Weights of a small GPT-style language model, trained from scratch on English Wikipedia.
Training: a variant of SOAP for these matrices, 148M tokens, 4520 steps.
Each number is 128 + 24 x the weight over its row's rms, rounded and kept within 0 to 255. Layers, rows and columns count from 0. Numbers have three digits each. The size before them is the row's rms in percent of the matrix's.

# layer 2 MLP up, 768x192, rms 0.289, rows 248-262, columns 0-95
105:159143126148123144111108132141124127134133095113123127110090155127108109137119122138158120134133191121138125112104105119123155173161154103144112117108110131142131118105142174159128130132160105171178080165123131120101113105131124084123141148117139157083173169101132092124115160103128162150
110:108088140123157117138135179134092122116148127137107103091141115133137128156131116113077093139136120140166126123155089125148142101157202098135130136109116152117157164128116143145121129153119118128126116103092098106153111131096129064124126125114128173160122148138146174145136165127165094144
107:167133124118138119068133165109140136152121160125182157129160111183147134156149112141122174133151179129151131130120131135116145130136134114125106154092137111123098097183145122109120125149125156161123097101137156102138072116101085113115136103136119174167127118133142093107160136128156134122
095:146153095054136153143135107143070166116134158087137103116117093145160157126126122129117133143136165111178120139158125162147141166151153128114181125092127106131117182121139124142116123138098152106122135120124085115112079105126108132128147128149135111113084131114124092148133173164101134140
089:156108161100126127139137132146118115140082135132154117130132107112111152116091143151106117170153118132119132165128103160115129132152138141129100106155137124135162123123143102150146167119107122102087155136123127150115126092137113062089109085132097119083086176099145150142112159092172130085
113:152121118145095123137130135103146125100147123101148163123144120099190120120149088157162121079171125134158126111065126143072112108138138133176149106100162144160097111118140127146116105154158138111124152112087113137135142129136150162117146085122112126119133156133097132122117091169118109080
102:123150149106119153145128132073138124141096151150137138110133133141099136135120109104151117116089145157134132102192112130125170135171149132106136157136096115125136099115148177095135135142092115170114129150146128153117110135113156088142162142145094099166150135095117111152114168104161082153
094:128152124147130162167154117150129126106119136128125141156145083135160083141105121143113149153151095114166087108119135127156095141138087082116109130173107127127139147124160096128117108136117098156087108103123118125105113138116085137113126137167113111131141096127130165133103121135073135150
100:133113131067079156147133131105117161144118124133143150169130155084127114103107086142135093128117124142130167143151121133197092126136115101132121138155157115116092109107134146123132121159106139119156107144124127122172195089130123167098114150127142097089151159145121124073136123144128135139
087:121114169124142148165161115120141107123126120094127143052123146103160161143140148134126119129154121151145143149079185100128078058133158102121099131153121122095143110108110151131119129121150144143117126126149121110122137152123162121084173124114131099149144170132154070120099148112180116166
107:145130131124101137099083083135181086115152144147127172173117171129128166111121093118168144160109142114123093093110097175101142135149127176110119124076120124126108123129099136125126095155107120117131152075141131149101115119164101182149165090158141107121163132109137095112186152139130145125
117:157147153096121148124113113125122141092165174160160137079138155123129144112112128112138071146145132117115140137115119178153123122117172142114132144139139127164090159162073169111113136117130111136112189091150162136147160115147121208168073122109135132100136150125158132120152138117119148101
112:104147139137121151127125121110168166165135150149153146097120108145118103140130161113148082114160088165141130131117161095185100145173136110094153128109142153116149136125140088155160140141174112086128116086134154080128151161148166140131146142103131137109147130128145155110144120127138116120
107:098121142153113133108144117130119146141158112141134115151127099145135165110108104130141175199127111161137125118116116112112124120156126109150139107127120141124119130161105126158149120157126134129110113117118093121147151183146159122134117125122076152151092088101178100114138178103102083129
098:132117145152120111191137139140089115153103112166166109117091168165173130132154133097084132165136148158090146123156142132139137149058136163085086141131120143153131122122085133121139153080132127118120123099118139159140129111140111120136154130146112108154102153171115170104148150113155108129
# layer 2 MLP down (transposed), 768x192, rms 0.261, rows 248-261, columns 0-95
105:159103113131122146154101108111125142158102076077099152098148131134107170113143097135153098150118203115102131106120142117115121102189131141131145113129117136127139147200097126173084125154129145115104093217135154114117115130091123105110108115131136131127144132108082119091134156137129144160
106:111128179082152167125112110125090124130101110125153133072126143146140146141171171106169102105148105120142115135127114129136101099140145141071112142162158129121129182194189120136157143117158106094172122108111108097151113108113161091114104122141129154143130121133131140163118119156133144134
106:091118132125165139111110133124096146112086142146101118157143118120119095087094134139121111151131120100072132102171127112125124121133137131145096077149154117126129127153148156152098135091132093096139097125161144140128118131090151129108182160099135122108102130126139087163153131134155087142
101:142142115150125163113154145154128136070132125159128101163125125109173124152135086154108143152141121103158174117153119114141103118148152123119123137113152082095134087085110120143122122147176118099138112140140113104148124079129140164105105154105113098140143117127118146183143134104120097109
093:112123115128153151125173172091097115186171105110119107119147159134094144135076125097135120111104100112157138135086140153141150090136100097133120141135133125152155111122127116119158118143083064166172105128132124098115127134102176114146162174145150124133102114107074120080067104122148135077
111:132152140164124159130140155162148146137110126123098117122152117137172099123146113142142149113150083136105075160151140116123155084144154094184163096080116116145119145095157093131125127133105152126137170114123128145143097178101114159165104131148128119094165117163142195162132110149167151145
096:122148140137111132160131125106169151128131153107131129153163107142137149154139092106147116130117129134148142104132140104077149080117111110115148150092121123134111109113169117182084141137101170107133100129177117163124136116134130102115128111139122118138122139075132131144165105135160065111
099:105148126111145150159182074134139150136140122140132139146113135093164109133102127161114132090159121131142133170164120132166148156183102108064154108128118137101153143111131121109083115111140138117117116098176133123097129125111119107134143159117134138130147104140176128141115101171165103117
099:110105126121124099113148152133114108128139085173133132154158144095111116114126113134075129114152125169100120149094125108144171147117118121125145125117158151122159126128168139133116086137127129103131114118149136126138141137135114124158137101148114157140121121176125077148149107143108145127
087:116091135115092087139211144109096138128117137079136100111107120107132136143103133103126121119142137108137131111114163113185142120131139104093108152166097159163137128079156148087115138143132166125130158089178118081119132143146138162122154116100159149106145117136099137150126158151188132156
105:151117093126139149128135175125145134141163135107141128141097154121155149106138124140173118116152139119136146093104137115127142106163156129137148121118116129131161145147104119096137154121107094124111151136116089124132149149067105145119121115115122120105113154135117122129148134168109124067
111:156122176145158124109101115106146136126167116109092144104149160119155131091124145112132126129100076079127171138102125152157136132136106122147118152090135140155162101110106091133162156096133114137122114107142112128114147145139112099107107126119115126154116127096150145140174143120152140144
108:109139131113093163141104148123154150129139111144120090122142112132154127156136116125147127061154077098135120139117116107168093183121137147101133132127131155073192123102145099136095159123142105131130141137115140075096142109114096079124118137102103113141165122161128118136150121129167145107
098:073123125165134078115133117124120092131132101134144105156065151145096127132144134138113136120128137108161099130136101150144124103169144102154100128093173108147110124129111149138124128081115145106156058117132112160145118144167124141121089179095149105117126163153165162124117155138142161178